{
  "vocab_size": 26490,
  "parallel_block": false,
  "optimizer": "cautious_adamw",
  "decay_shape": "linear"
}
Each number is 50 + 10 x the weight over its row's rms, rounded and kept within 0 to 99. Layers, rows and columns count from 0. The size before them is the row's rms in percent of the matrix's.

# layer 10 MLP down, 512x2048, rms 0.0278, rows 0-108, columns 1216-1279
100:49 57 48 50 53 60 55 67 55 47 55 53 41 55 43 48 59 48 46 42 48 33 48 50 53 48 45 62 32 54 55 49 49 49 54 49 52 61 49 50 40 66 44 51 56 64 43 49 44 63 62 38 52 44 40 46 44 55 57 66 55 44 59 62
110:38 44 43 50 55 37 66 39 44 56 53 63 58 52 61 44 45 59 46 46 55 53 68 49 48 58 52 32 46 69 55 49 54 56 59 46 52 41 41 43 56 63 40 40 51 43 54 53 53 75 58 45 62 48 43 53 47 45 51 80 47 44 21 29
104:60 48 46 35 39 58 36 52 64 51 60 37 63 49 62 41 52 58 41 31 55 43 58 64 25 53 45 53 63 58 23 64 43 36 43 59 53 51 50 33 35 54 51 48 59 59 52 34 58 53 56 44 51 60 42 57 61 62 63 56 46 49 56 44
098:52 41 52 62 63 37 36 52 51 66 47 42 52 46 43 35 47 51 54 40 46 61 47 48 47 47 51 51 50 51 36 56 53 37 34 41 56 40 47 44 28 51 34 58 48 45 29 42 47 73 58 43 65 48 40 62 43 52 46 47 54 45 46 44
100:53 48 44 48 61 48 33 46 46 79 42 45 44 42 62 45 39 54 45 45 30 60 45 54 41 43 50 39 50 48 47 41 55 41 52 36 37 46 41 46 45 44 55 61 45 43 34 50 40 71 45 31 43 43 49 60 50 42 50 39 49 40 48 46
098:44 48 49 58 81 51 54 43 60 48 57 48 47 53 41 44 62 64 58 56 54 43 51 50 63 47 43 45 50 42 46 57 45 56 59 63 52 57 61 47 57 54 59 47 64 60 62 35 39 22 45 53 58 65 56 54 59 46 62 43 56 59 58 60
095:37 46 53 44 38 47 74 62 70 55 55 44 50 56 69 59 54 54 49 50 62 58 69 39 53 47 38 62 42 73 48 61 52 78 50 55 53 45 48 48 70 66 52 33 56 57 63 50 48 60 71 50 51 53 48 59 57 37 46 53 61 54 31 46
097:58 47 64 71 44 54 44 39 46 44 60 47 52 41 66 53 47 47 41 45 36 54 56 55 54 34 46 62 30 36 60 35 53 39 46 41 43 58 49 57 42 50 55 54 67 50 40 54 53 58 54 47 36 26 42 42 31 45 50 40 48 45 60 36
096:51 43 50 53 37 47 45 54 49 47 43 67 57 52 64 63 46 41 39 43 45 53 45 50 44 70 45 47 82 47 43 51 68 32 46 46 43 40 60 34 40 44 53 67 64 40 54 55 63 79 30 41 38 38 46 46 60 53 56 40 46 34 50 50
090:35 46 44 64 56 46 43 64 45 44 61 51 49 60 51 69 60 56 54 55 56 50 59 79 55 50 48 71 46 54 34 61 25 56 38 56 60 60 54 45 41 37 57 32 41 50 47 42 45 54 56 59 51 45 34 59 45 52 54 64 71 31 44 44
098:38 43 46 35 54 44 57 45 50 62 45 47 42 48 59 57 59 43 82 59 50 63 48 48 48 46 62 58 62 48 45 52 48 45 55 59 60 45 48 61 49 61 55 53 47 46 59 68 60 31 37 59 60 43 48 43 51 76 53 44 58 58 71 71
101:59 56 52 66 44 67 49 49 53 53 36 54 57 55 41 35 29 43 47 46 44 46 43 54 40 24 56 38 68 49 53 45 60 67 43 51 38 61 32 34 51 36 57 47 43 51 43 41 51 44 40 44 58 49 38 54 53 23 51 47 47 42 47 50
095:37 55 65 29 41 40 51 64 49 66 56 57 49 48 45 55 43 41 40 56 56 53 60 66 37 68 36 53 57 33 45 57 42 32 55 58 54 56 44 40 42 56 69 58 37 54 43 34 46 66 40 50 57 50 37 44 37 49 42 58 38 49 47 25
093:33 54 55 51 54 55 54 58 41 59 47 65 59 48 49 39 37 32 56 36 63 56 45 49 40 65 66 51 63 62 67 34 50 36 53 41 47 41 47 47 42 66 37 52 36 55 42 37 56 67 45 49 44 58 58 48 49 41 40 38 44 57 54 54
102:47 56 41 47 59 48 43 61 36 46 39 52 63 53 50 63 45 54 51 36 49 43 56 57 41 66 58 58 75 44 49 47 42 44 47 41 44 51 38 60 49 47 51 42 61 47 48 54 58 57 49 51 64 49 60 54 62 57 45 37 34 47 34 45
105:46 58 35 34 74 49 43 54 45 47 54 52 58 54 41 43 52 33 65 46 40 40 55 52 48 46 52 45 56 37 45 37 63 30 54 57 41 43 40 38 27 43 50 57 47 49 67 40 52 43 50 39 62 41 52 52 66 35 35 62 58 52 47 40
097:52 40 66 51 43 40 43 44 49 66 41 60 52 26 49 37 61 53 53 65 68 37 42 59 53 56 41 49 52 58 61 43 27 55 54 58 59 58 48 38 47 68 64 60 69 70 31 30 56 50 43 61 45 46 16 56 56 66 65 49 46 52 38 37
104:55 66 75 68 45 43 52 37 51 48 63 43 38 44 59 58 47 47 44 55 50 86 51 50 54 53 52 52 68 38 58 39 42 46 51 47 41 51 77 54 38 57 45 70 40 34 46 42 61 65 63 57 27 43 34 37 55 35 41 56 49 40 34 51
100:49 63 37 49 53 39 35 53 54 36 50 52 68 46 47 60 35 50 48 42 44 50 37 54 68 56 59 51 46 41 45 47 46 53 42 52 66 38 66 54 56 48 66 53 35 58 63 33 58 50 55 48 52 39 53 58 55 55 57 52 43 44 66 56
103:36 51 46 51 45 46 50 56 53 28 36 58 45 45 45 52 47 42 36 49 31 32 47 53 55 46 62 44 64 68 78 59 64 41 43 48 52 50 51 47 47 58 64 51 56 59 58 36 33 55 49 54 35 18 74 41 42 45 66 55 41 49 55 51
093:40 48 59 42 54 47 55 58 55 67 63 50 46 54 57 49 28 51 52 47 59 36 65 60 62 48 52 66 57 36 57 53 42 44 60 58 62 60 45 59 66 44 48 66 46 57 58 57 55 47 53 43 62 48 50 38 75 38 48 60 50 59 39 49
096:65 33 50 47 56 51 49 39 65 58 71 56 42 53 24 64 48 35 56 56 64 31 54 60 42 51 44 50 43 63 56 50 47 56 56 54 48 43 32 49 57 63 51 67 52 62 47 62 44 52 49 40 60 45 51 46 53 65 65 50 58 59 43 42
089:63 40 48 45 45 44 48 29 70 51 54 46 49 61 38 40 27 57 63 29 59 45 58 47 66 31 35 47 58 45 50 52 62 56 55 56 46 48 46 44 48 41 43 36 59 48 60 52 51 35 49 54 54 53 56 52 66 35 55 58 43 67 46 51
104:48 52 50 55 59 53 54 54 59 50 26 69 42 55 63 46 63 44 43 64 57 40 70 63 70 48 36 57 37 47 38 48 58 61 53 55 39 43 62 58 44 65 35 53 59 51 41 47 43 58 53 40 52 41 41 49 49 60 49 53 34 50 52 67
097:56 38 45 50 50 40 39 41 46 55 52 49 57 38 41 40 43 68 43 57 23 41 51 52 67 38 45 54 38 53 60 72 44 45 47 34 40 61 42 43 70 50 63 32 48 50 40 49 45 49 50 61 47 44 70 77 50 47 38 47 47 40 41 43
097:50 58 42 64 35 48 43 46 50 62 50 69 51 67 52 44 41 37 49 51 56 59 54 55 43 55 49 38 36 49 40 68 26 48 53 67 40 42 55 51 59 48 53 60 48 46 44 71 54 70 50 41 51 63 61 44 41 68 45 40 36 26 54 43
093:32 60 56 39 32 46 37 45 63 42 42 55 58 37 69 78 72 45 52 35 58 37 47 52 44 54 41 45 63 37 58 60 47 59 45 46 55 39 40 48 20 56 57 48 50 78 51 41 45 53 58 47 65 41 53 66 54 32 42 41 47 58 58 41
100:44 48 32 59 57 39 47 52 35 55 48 56 51 45 58 51 57 48 58 47 48 51 42 56 61 49 54 18 63 33 61 44 67 25 54 49 50 61 45 52 59 56 52 41 41 55 48 47 48 36 65 39 42 76 39 46 43 56 39 62 60 62 42 67
092:53 45 50 46 68 35 48 45 43 55 55 51 44 51 37 53 42 56 61 65 24 25 22 44 64 72 55 42 38 71 39 48 46 40 44 57 36 50 55 54 45 67 50 39 47 30 52 36 35 49 47 57 61 62 42 63 32 66 49 38 50 41 51 52
095:47 77 52 48 54 39 41 46 70 39 65 54 61 46 51 53 53 46 54 42 59 59 46 56 55 63 60 44 32 66 51 58 68 35 49 64 43 49 46 49 55 53 42 55 34 60 47 62 50 67 50 43 45 40 79 46 43 41 51 41 46 36 62 48
167:65 39 63 55 49 43 55 48 52 33 56 60 57 24 54 51 44 13 16 54 52 41 50 29 50 47 44 58 32 55 48 43 40 56 40 27 40 43 50 42 39 50 46 47 40 39 50 50 42 43 50 29 00 23 42 54 58 42 58 41 50 55 32 46
098:47 57 60 52 54 77 42 50 59 44 52 42 60 50 46 56 38 41 45 39 41 39 41 47 43 37 37 44 52 59 49 43 77 64 57 65 58 44 42 50 61 45 62 48 65 46 58 53 57 56 45 38 61 39 61 38 47 51 48 51 54 65 48 53
093:47 54 44 43 56 71 46 42 41 54 45 44 51 47 51 48 51 52 57 37 72 56 58 47 63 50 43 55 39 49 55 50 38 34 62 39 58 36 32 45 51 51 42 61 54 45 36 55 42 62 48 49 61 48 38 47 32 60 67 35 59 54 35 29
104:50 47 53 44 31 58 58 48 27 42 51 50 56 45 63 50 37 49 38 52 54 55 53 60 47 46 69 61 55 41 66 41 44 48 46 55 45 51 57 51 57 50 50 54 47 39 73 66 53 47 50 60 62 53 55 50 67 46 45 49 54 46 48 38
093:62 45 49 43 35 63 45 23 50 37 35 50 39 37 42 50 51 53 55 41 48 25 45 62 51 52 52 66 32 65 54 68 54 42 78 67 36 45 41 46 52 66 43 29 52 43 46 48 70 42 30 46 53 46 45 46 36 38 45 66 37 53 55 61
098:48 43 41 49 56 51 57 67 60 35 64 41 63 61 55 56 47 56 46 45 62 58 63 46 49 50 38 73 52 51 65 32 46 57 50 47 29 59 47 51 53 39 53 61 69 37 53 39 34 60 53 46 61 48 30 37 56 53 48 46 60 48 44 50
102:43 54 44 46 57 35 41 36 56 46 60 29 43 47 49 54 73 60 58 48 57 54 44 53 46 49 64 38 74 50 64 45 59 35 44 56 61 53 54 51 48 50 50 52 45 37 55 65 55 39 60 45 46 40 42 51 40 59 36 47 65 52 49 50
097:50 53 55 46 60 51 44 51 45 41 49 47 44 45 43 56 17 38 45 46 39 51 43 48 82 73 49 21 48 57 56 49 40 52 58 55 64 50 46 51 56 48 47 34 64 43 46 45 50 35 55 52 57 51 39 70 67 49 45 26 59 52 44 41
099:41 70 40 52 41 59 52 47 50 35 47 49 57 47 54 24 34 67 51 71 54 55 52 49 50 54 45 47 55 31 38 42 44 62 63 65 59 52 54 57 47 72 51 73 45 36 32 63 52 57 56 49 57 33 45 40 47 51 49 34 44 47 60 35
085:56 57 51 37 42 57 50 52 35 53 64 46 63 67 58 52 47 42 45 49 46 59 51 45 67 39 47 52 53 32 41 57 36 66 48 45 47 57 38 49 52 38 45 46 53 37 39 57 62 58 66 47 47 27 38 69 46 44 46 57 43 58 62 65
098:65 41 49 53 45 50 31 53 52 57 61 59 62 68 47 39 50 50 62 56 56 40 41 45 47 41 43 49 80 41 51 51 47 54 45 51 42 49 55 52 66 52 49 46 50 70 44 43 64 45 53 50 49 71 58 32 71 56 46 52 49 49 62 63
099:55 50 46 51 49 48 54 52 52 45 37 45 47 57 48 54 44 30 41 56 34 64 57 38 55 61 56 52 42 71 57 44 55 62 51 44 63 42 64 59 55 58 34 52 46 62 34 43 36 61 38 69 55 57 48 41 63 60 46 56 50 45 48 40
097:62 34 37 53 45 47 41 39 35 35 62 44 51 51 65 68 52 51 35 46 55 38 48 53 35 52 37 56 50 51 55 60 54 49 34 34 31 47 42 42 60 56 50 49 52 46 62 57 44 50 52 50 49 57 66 60 49 31 48 42 43 52 31 51
099:61 56 48 45 41 36 53 39 44 62 69 62 52 57 52 58 31 48 56 48 56 49 65 55 42 45 39 55 39 61 58 54 37 55 52 41 49 32 43 37 58 48 48 39 42 59 44 52 56 47 46 60 31 38 48 46 32 56 62 56 40 33 47 41
099:40 44 45 51 54 57 61 50 24 33 70 45 54 57 38 48 54 54 56 60 54 42 54 62 43 44 42 54 46 48 56 52 48 45 68 45 61 41 48 44 40 57 44 57 29 46 38 66 45 30 67 56 58 64 52 52 57 43 60 56 43 65 48 37
098:50 54 45 48 55 55 44 54 41 43 59 42 60 44 29 68 51 42 33 66 51 52 57 45 58 57 37 47 62 56 47 57 43 36 31 51 50 32 59 46 50 48 60 49 45 78 46 48 62 59 52 47 40 59 42 49 35 60 58 59 46 65 49 46
104:58 52 58 55 41 60 44 56 61 27 67 58 47 43 51 41 43 31 43 71 40 43 52 37 59 54 29 61 41 34 56 56 48 60 53 42 50 37 44 38 38 58 57 28 54 45 55 27 46 57 40 55 49 52 35 53 53 54 49 67 31 52 74 62
089:82 55 47 46 49 40 51 64 50 62 60 45 43 37 37 44 55 42 38 47 58 42 52 44 42 61 45 37 56 39 52 72 69 48 41 42 37 41 69 47 57 39 55 44 71 51 54 47 57 34 42 46 46 46 48 38 51 63 46 53 30 45 53 44
100:46 58 48 61 63 52 37 37 46 58 46 59 60 52 60 47 47 48 56 56 70 45 49 55 24 32 59 46 64 46 52 51 48 48 54 55 46 51 44 47 48 40 48 50 45 49 39 49 37 43 42 54 66 49 37 62 61 58 35 35 35 52 59 36
099:49 49 63 46 63 67 47 55 62 65 47 30 65 50 53 57 51 58 52 41 59 47 60 44 63 59 45 47 42 54 31 49 57 54 33 47 41 40 51 53 55 30 43 30 52 51 38 56 47 53 43 60 49 61 43 48 57 39 53 35 48 45 53 52
101:39 33 47 44 47 38 63 51 36 68 59 44 60 50 46 55 55 49 54 72 54 23 53 41 48 25 49 50 39 65 41 54 64 57 66 49 33 48 53 49 46 55 49 36 68 56 54 40 49 69 35 23 38 53 65 35 59 48 54 56 45 71 38 56
099:41 55 70 49 40 48 34 47 65 65 27 35 31 41 51 57 42 42 43 37 46 40 43 31 58 49 45 70 52 51 54 49 60 59 66 54 62 68 48 58 42 56 48 45 51 50 58 56 59 37 50 37 47 51 33 47 56 58 45 57 57 63 39 51
093:39 56 52 54 52 33 58 66 52 52 35 55 46 50 39 46 68 57 62 53 63 43 49 59 52 40 48 33 37 41 62 41 59 56 31 54 73 54 35 57 49 62 37 29 55 37 40 49 42 52 47 51 43 68 50 39 59 29 59 54 51 45 48 46
097:36 47 54 52 39 44 48 65 51 58 54 45 52 42 37 50 22 63 53 29 41 45 44 47 58 54 45 52 80 46 58 41 49 78 43 55 32 41 48 55 47 40 58 47 53 63 70 42 52 54 54 54 59 48 59 58 54 36 40 47 58 60 51 45
099:49 39 53 53 44 54 39 62 67 50 67 32 49 47 53 42 44 60 56 68 48 54 70 53 49 46 46 60 35 39 50 53 60 24 80 44 57 44 62 54 62 43 53 37 50 55 55 45 50 64 64 49 55 45 56 56 65 51 38 74 49 49 48 63
096:65 55 57 45 44 47 48 25 40 51 37 32 52 78 55 27 53 54 41 45 31 66 38 51 61 68 51 51 46 39 50 48 66 51 45 47 54 44 59 35 22 47 64 42 55 36 54 51 39 61 55 46 52 49 64 49 42 65 47 29 51 66 48 33
099:54 50 35 48 24 47 33 50 44 38 25 48 51 45 59 48 44 41 52 53 31 41 36 58 55 49 45 45 58 35 44 39 52 71 57 51 45 44 55 56 59 43 42 51 61 49 32 64 58 48 55 55 41 48 38 65 58 49 37 47 45 45 43 50
091:63 47 58 56 46 58 56 57 46 53 80 50 49 51 46 29 59 34 55 69 55 50 57 37 68 61 53 52 49 53 63 53 47 49 53 52 65 54 40 51 46 40 51 46 42 36 56 62 36 54 42 54 66 36 68 48 59 49 38 62 48 53 45 44
101:59 58 39 47 52 32 46 54 46 66 47 49 50 42 52 33 41 44 57 61 51 64 46 54 42 65 57 64 26 52 48 63 42 52 47 51 51 64 52 50 34 48 47 48 61 41 47 37 53 52 38 52 42 70 58 58 58 64 39 44 46 45 34 42
100:49 53 48 50 44 60 56 49 35 48 70 51 62 49 75 57 52 37 55 62 51 24 57 57 38 56 51 34 43 52 47 51 48 42 60 54 27 57 49 38 36 58 57 58 44 35 47 51 53 44 53 48 52 47 64 67 40 67 63 44 25 55 64 41
098:44 65 49 65 40 57 61 73 62 71 51 50 61 50 45 44 48 47 67 56 55 57 69 42 47 36 60 51 61 66 64 53 35 47 44 59 66 43 49 54 49 61 39 66 46 63 40 45 58 71 51 53 59 46 57 58 56 49 53 49 58 47 41 32
105:61 67 51 52 34 56 38 60 48 48 55 62 55 28 58 53 33 32 58 44 48 55 51 45 51 69 49 61 67 60 51 43 50 53 58 59 39 36 42 59 49 50 46 42 44 73 57 56 32 56 49 48 54 57 54 37 47 65 58 54 49 40 53 56
100:44 33 16 53 63 60 62 66 42 49 43 49 42 50 39 32 50 51 58 71 46 56 45 54 30 48 53 44 15 53 55 36 53 54 22 48 61 52 61 49 69 49 28 59 56 39 63 43 48 40 40 46 43 40 38 21 44 76 58 37 45 40 52 51
102:51 24 42 50 48 36 48 60 47 51 53 54 42 48 39 68 65 60 58 61 53 51 43 46 29 89 54 52 53 56 47 72 50 35 28 39 56 54 45 53 60 53 35 49 51 32 52 62 61 40 45 53 63 36 58 46 28 59 56 62 48 43 62 45
098:48 61 51 43 26 72 51 55 52 54 50 37 69 47 52 59 63 59 59 64 37 57 35 54 45 40 43 58 32 51 31 52 49 49 41 41 33 44 47 36 58 56 60 58 45 44 53 48 52 49 44 48 58 60 51 43 57 41 41 41 44 39 49 44
103:45 36 69 50 31 59 44 42 58 29 52 62 56 41 63 49 49 35 52 40 49 57 58 73 58 45 50 44 54 54 39 69 45 57 75 58 40 42 48 30 63 44 49 60 58 59 61 43 69 51 39 32 32 57 69 44 52 59 50 49 52 44 36 38
111:50 50 56 54 46 49 45 46 52 59 24 64 48 47 41 57 34 37 38 47 53 57 49 40 49 77 54 54 51 50 47 52 37 30 54 54 46 61 37 57 73 53 46 39 40 45 54 42 50 36 49 58 47 43 52 45 47 37 35 51 49 57 60 40
097:43 53 54 44 55 58 42 37 51 68 60 38 71 51 45 55 29 55 57 48 52 52 61 41 44 51 56 64 59 54 37 37 40 50 49 69 61 50 45 43 61 29 41 49 51 57 36 50 38 56 48 46 55 69 41 42 51 49 53 60 42 53 55 33
091:65 60 57 61 41 50 59 54 60 48 60 45 40 62 40 49 56 46 52 51 61 54 48 56 59 51 37 53 47 53 56 57 40 65 42 55 37 50 54 57 53 42 48 39 56 65 51 47 43 64 46 50 47 57 49 50 50 57 47 49 40 36 56 46
098:64 39 42 52 47 51 58 56 44 44 35 51 48 47 65 47 53 55 49 44 31 40 46 50 51 57 47 58 53 41 41 62 62 58 57 47 43 50 34 48 43 55 57 58 62 40 35 31 44 47 35 37 55 39 59 42 68 56 53 49 58 60 44 43
099:49 38 43 44 42 66 62 48 49 45 59 43 49 46 50 53 44 52 49 55 51 61 59 50 45 51 57 66 57 26 47 65 48 34 41 45 59 73 42 39 51 56 49 61 52 35 58 56 61 51 63 46 53 48 34 60 73 38 38 46 44 44 40 52
096:47 45 63 30 49 53 50 47 55 48 50 55 43 57 54 37 44 55 38 47 50 49 44 50 66 65 63 50 48 57 65 38 49 62 52 55 55 70 50 61 54 43 43 55 45 38 49 55 47 35 48 55 44 49 42 51 55 42 39 63 73 43 62 54
099:46 46 39 56 69 50 72 38 30 59 50 50 43 49 38 54 45 50 42 42 45 40 46 56 44 49 48 51 43 41 46 54 42 51 49 45 55 59 46 42 44 56 44 55 56 49 40 53 44 52 42 59 43 46 47 52 66 42 59 55 61 33 55 63
093:42 42 40 54 39 57 57 58 64 52 52 65 63 59 45 60 44 53 34 40 48 64 57 43 46 46 55 59 61 51 37 46 41 44 37 60 43 54 64 63 40 54 52 34 37 50 62 55 51 45 50 66 64 57 49 40 23 56 50 41 66 49 70 50
096:44 56 53 66 45 55 51 27 51 37 40 58 61 44 48 44 48 46 62 32 61 59 50 52 50 61 53 43 52 63 62 35 33 48 41 58 38 37 55 57 67 55 68 57 51 35 43 67 47 38 47 48 59 56 49 60 42 66 18 54 54 49 43 38
096:50 48 36 47 78 46 50 42 61 38 58 48 46 52 61 58 59 51 58 51 51 63 59 50 43 55 57 48 43 56 60 66 53 60 32 59 63 48 48 40 49 49 30 53 58 49 38 42 55 73 54 50 70 63 64 38 41 55 41 53 49 50 57 40
101:60 46 42 43 65 61 58 40 41 54 67 39 28 53 55 52 57 62 59 47 34 50 34 61 51 52 60 63 32 37 67 53 42 41 69 48 38 53 49 46 69 57 51 51 45 36 53 52 66 50 39 64 50 52 46 65 40 42 49 55 64 49 49 69
096:60 36 55 54 41 57 59 47 60 34 54 44 51 25 23 36 50 35 41 49 50 57 67 52 42 66 57 51 48 62 41 50 43 53 61 50 49 46 58 49 41 48 49 53 47 55 57 55 49 56 44 47 49 35 67 37 30 59 43 65 49 51 43 62
093:55 57 46 63 57 27 55 57 49 45 57 59 52 45 46 69 47 37 55 49 54 60 47 42 43 62 46 46 60 42 54 70 45 39 47 34 53 32 51 54 40 55 47 44 39 53 62 58 40 65 39 45 35 42 51 40 30 64 52 66 36 40 26 56
169:54 48 56 39 59 56 57 44 60 50 53 57 40 63 42 50 60 63 76 45 44 54 55 55 69 39 49 46 64 47 50 49 53 59 57 64 80 61 40 77 39 62 52 43 49 43 52 75 41 54 65 64 80 54 37 46 58 44 39 50 62 65 55 54
100:56 40 79 40 57 49 41 69 27 41 59 57 46 53 62 49 57 57 48 64 43 43 53 60 56 40 50 68 43 40 34 56 58 54 48 45 60 44 52 40 56 47 58 50 34 32 51 56 52 46 46 44 51 65 53 58 42 57 49 55 46 57 55 51
097:60 38 58 41 52 47 53 56 40 42 46 72 34 44 60 40 28 39 45 52 54 38 37 46 43 48 38 45 60 57 41 64 62 63 39 53 46 33 61 32 20 48 53 73 58 53 48 44 48 51 37 45 57 61 55 46 45 47 56 50 44 55 45 62
105:42 56 66 52 44 54 46 64 54 45 41 33 39 61 59 52 43 55 52 51 58 64 63 39 39 40 43 58 54 62 45 54 36 59 51 43 39 37 49 54 44 40 48 47 56 49 29 54 35 56 67 47 52 58 50 48 36 71 69 68 38 68 49 18
103:47 62 35 43 26 37 42 47 62 22 67 39 48 60 28 55 47 56 31 44 46 56 37 47 40 45 57 43 41 31 61 48 40 75 37 61 57 45 54 50 48 69 29 63 56 44 37 58 47 35 51 42 59 21 46 41 53 45 34 55 54 47 60 62
096:60 44 47 42 37 26 41 32 31 65 42 57 57 67 52 44 47 45 52 61 64 51 42 46 42 70 35 38 46 42 54 21 37 53 61 36 42 42 31 57 45 56 45 77 67 35 55 62 57 74 55 51 64 44 35 45 38 30 74 59 48 42 37 38
080:63 36 68 48 46 56 44 73 48 58 48 48 49 42 47 49 52 58 57 79 52 51 40 47 51 47 47 49 46 38 52 50 42 52 42 70 64 53 56 47 42 60 42 58 59 50 37 57 31 59 62 54 34 33 58 56 67 50 40 51 55 56 47 44
095:64 32 57 52 43 45 47 50 62 47 34 44 47 39 62 52 45 45 54 44 56 44 34 39 45 32 55 27 39 45 44 58 50 65 41 45 48 60 47 50 64 57 49 44 55 54 50 57 65 42 30 51 54 53 48 61 57 42 56 41 55 40 58 55
096:59 25 63 43 50 76 47 44 44 55 29 44 50 41 65 53 46 57 51 53 63 47 31 40 31 49 44 39 48 54 46 53 39 56 35 40 52 41 43 32 43 64 55 74 53 59 48 47 67 50 45 56 53 43 35 35 52 42 45 67 47 69 44 46
101:48 65 36 54 24 41 55 45 56 49 43 76 34 43 62 59 64 53 55 59 36 63 48 57 51 56 54 42 40 49 56 65 67 62 64 49 59 46 57 52 40 65 57 17 39 52 51 41 50 51 32 44 48 40 73 59 55 41 39 60 57 57 44 54
082:31 66 50 45 42 67 58 50 36 50 64 29 54 35 36 61 44 60 55 44 52 43 48 36 45 48 36 45 67 52 49 61 43 57 33 70 49 54 60 62 50 40 43 49 35 53 45 51 57 36 47 56 55 48 39 52 49 43 37 38 51 54 54 46
098:46 59 43 53 32 58 48 61 61 39 65 44 31 37 43 64 56 41 45 71 49 40 56 48 52 60 38 45 68 53 49 44 44 58 34 50 51 37 55 53 36 36 47 61 48 55 58 49 48 68 44 48 49 46 61 54 61 65 68 46 56 62 64 39
094:51 54 37 57 58 58 53 44 54 32 42 50 39 34 34 53 54 60 43 63 58 52 51 50 56 44 31 45 48 58 44 56 53 30 49 38 35 40 56 46 34 46 54 56 44 46 56 46 48 45 36 30 41 53 44 49 50 52 52 48 59 50 42 40
100:63 29 45 61 40 44 40 55 51 38 53 47 36 37 64 75 63 61 31 53 44 57 56 56 50 48 41 42 41 52 52 44 46 49 48 49 62 37 40 50 52 42 69 50 41 47 52 55 60 61 46 50 39 43 61 50 53 59 66 55 32 53 64 49
095:55 42 50 52 45 46 40 48 46 59 37 57 32 56 61 36 54 58 62 66 67 64 49 61 52 55 46 39 41 55 64 54 59 40 31 35 67 50 63 52 37 72 53 76 21 50 40 62 52 48 45 59 44 45 43 52 56 41 48 42 60 46 41 39
102:44 52 63 40 55 39 69 75 52 53 47 37 60 51 53 44 47 49 56 58 55 41 57 41 41 62 46 29 49 52 42 55 46 37 59 36 59 56 55 46 36 60 47 32 53 74 46 59 34 43 48 31 44 39 41 50 36 47 59 40 70 41 27 52
104:60 52 40 57 52 38 57 60 61 44 37 50 47 47 55 49 46 65 43 51 53 66 44 55 54 55 48 64 47 55 64 52 73 53 51 50 46 46 60 61 69 42 72 38 56 51 50 51 36 54 45 65 59 48 46 54 55 55 43 60 61 51 52 43
098:48 41 63 49 44 44 56 48 64 48 56 39 66 60 60 39 58 62 50 35 64 38 66 61 37 54 47 71 56 46 49 39 60 60 55 47 56 47 52 43 62 55 48 60 53 50 37 49 60 45 41 45 43 40 32 35 48 48 60 41 29 60 52 50
099:46 49 54 47 36 50 45 53 67 70 37 49 46 69 62 48 46 59 48 53 44 55 47 49 76 47 48 49 33 52 53 82 45 48 55 49 55 42 60 45 59 53 45 48 56 44 35 44 44 35 53 45 44 48 47 38 44 61 43 44 56 41 69 32
095:42 60 38 61 45 66 57 44 52 49 36 50 53 35 41 51 55 71 48 65 55 67 47 38 49 49 37 50 37 33 36 49 40 49 43 37 48 41 45 41 28 45 47 58 58 60 58 41 43 60 55 38 44 58 65 43 57 39 29 40 63 53 55 49
099:53 48 61 38 40 40 48 49 43 42 54 37 55 57 67 43 56 46 60 42 48 55 33 48 49 55 47 41 50 35 53 50 59 56 58 40 51 36 29 48 54 37 48 50 52 53 39 23 59 35 55 58 40 55 54 42 73 34 36 54 48 54 49 51
103:48 53 57 59 74 49 40 61 65 72 40 66 61 61 42 31 45 39 61 39 44 49 69 63 41 53 54 57 65 58 52 41 38 45 49 44 56 58 51 56 33 41 48 62 48 66 51 50 54 45 41 58 65 48 75 49 50 58 47 40 32 72 37 61
084:40 75 49 32 32 49 73 52 50 69 42 62 54 59 48 58 53 41 61 34 54 58 62 57 41 61 56 56 59 39 63 35 51 46 36 35 47 49 63 52 55 34 58 52 55 59 60 54 60 55 43 45 61 33 72 56 24 42 58 60 56 57 45 37
085:70 56 46 44 38 44 59 49 60 51 47 57 47 37 34 45 69 55 48 50 42 61 51 46 45 59 55 48 44 40 40 66 56 60 52 41 37 34 39 42 51 40 47 63 67 43 64 55 43 61 46 53 48 59 47 44 51 48 49 67 34 43 51 52
099:54 58 52 42 68 48 61 50 37 41 54 63 70 33 39 52 48 39 46 66 39 65 42 37 33 55 41 43 40 53 42 48 76 39 37 42 45 49 38 46 48 59 47 54 46 53 42 48 61 74 29 56 58 56 62 55 55 64 48 41 29 44 44 53
096:48 36 50 47 46 45 58 35 46 47 37 65 56 37 46 57 39 39 55 60 52 57 49 69 64 47 60 50 14 55 62 58 28 45 71 55 56 37 56 55 73 79 50 52 60 49 56 78 54 42 51 52 32 23 42 56 53 43 33 49 55 45 53 44
101:64 56 42 40 54 38 43 58 51 72 40 53 34 68 39 32 49 59 60 48 57 53 35 52 36 41 71 56 48 44 58 55 59 48 43 57 70 51 49 47 33 60 31 57 61 27 29 59 55 42 44 49 62 55 45 32 54 44 26 64 60 45 43 54
147:55 49 59 55 55 62 49 49 60 32 46 42 56 43 42 56 46 41 20 52 59 50 62 55 63 61 55 56 71 61 49 54 68 61 60 52 59 48 34 55 53 53 52 25 50 48 55 63 45 47 57 39 27 30 48 40 44 45 47 51 64 69 49 55
092:49 52 57 57 59 40 46 54 67 43 58 42 44 52 60 32 47 58 46 46 40 54 51 53 53 48 34 48 49 49 52 42 34 66 36 51 45 36 37 52 51 43 49 42 66 40 59 36 44 53 32 39 59 57 39 44 56 48 42 40 43 64 55 61
099:38 60 56 34 42 48 66 51 58 68 39 34 37 55 47 54 60 53 67 47 48 48 49 49 55 64 59 43 32 38 65 51 25 47 48 45 44 40 43 34 44 74 59 55 46 47 40 33 80 59 40 53 43 56 44 52 61 24 57 51 45 42 38 62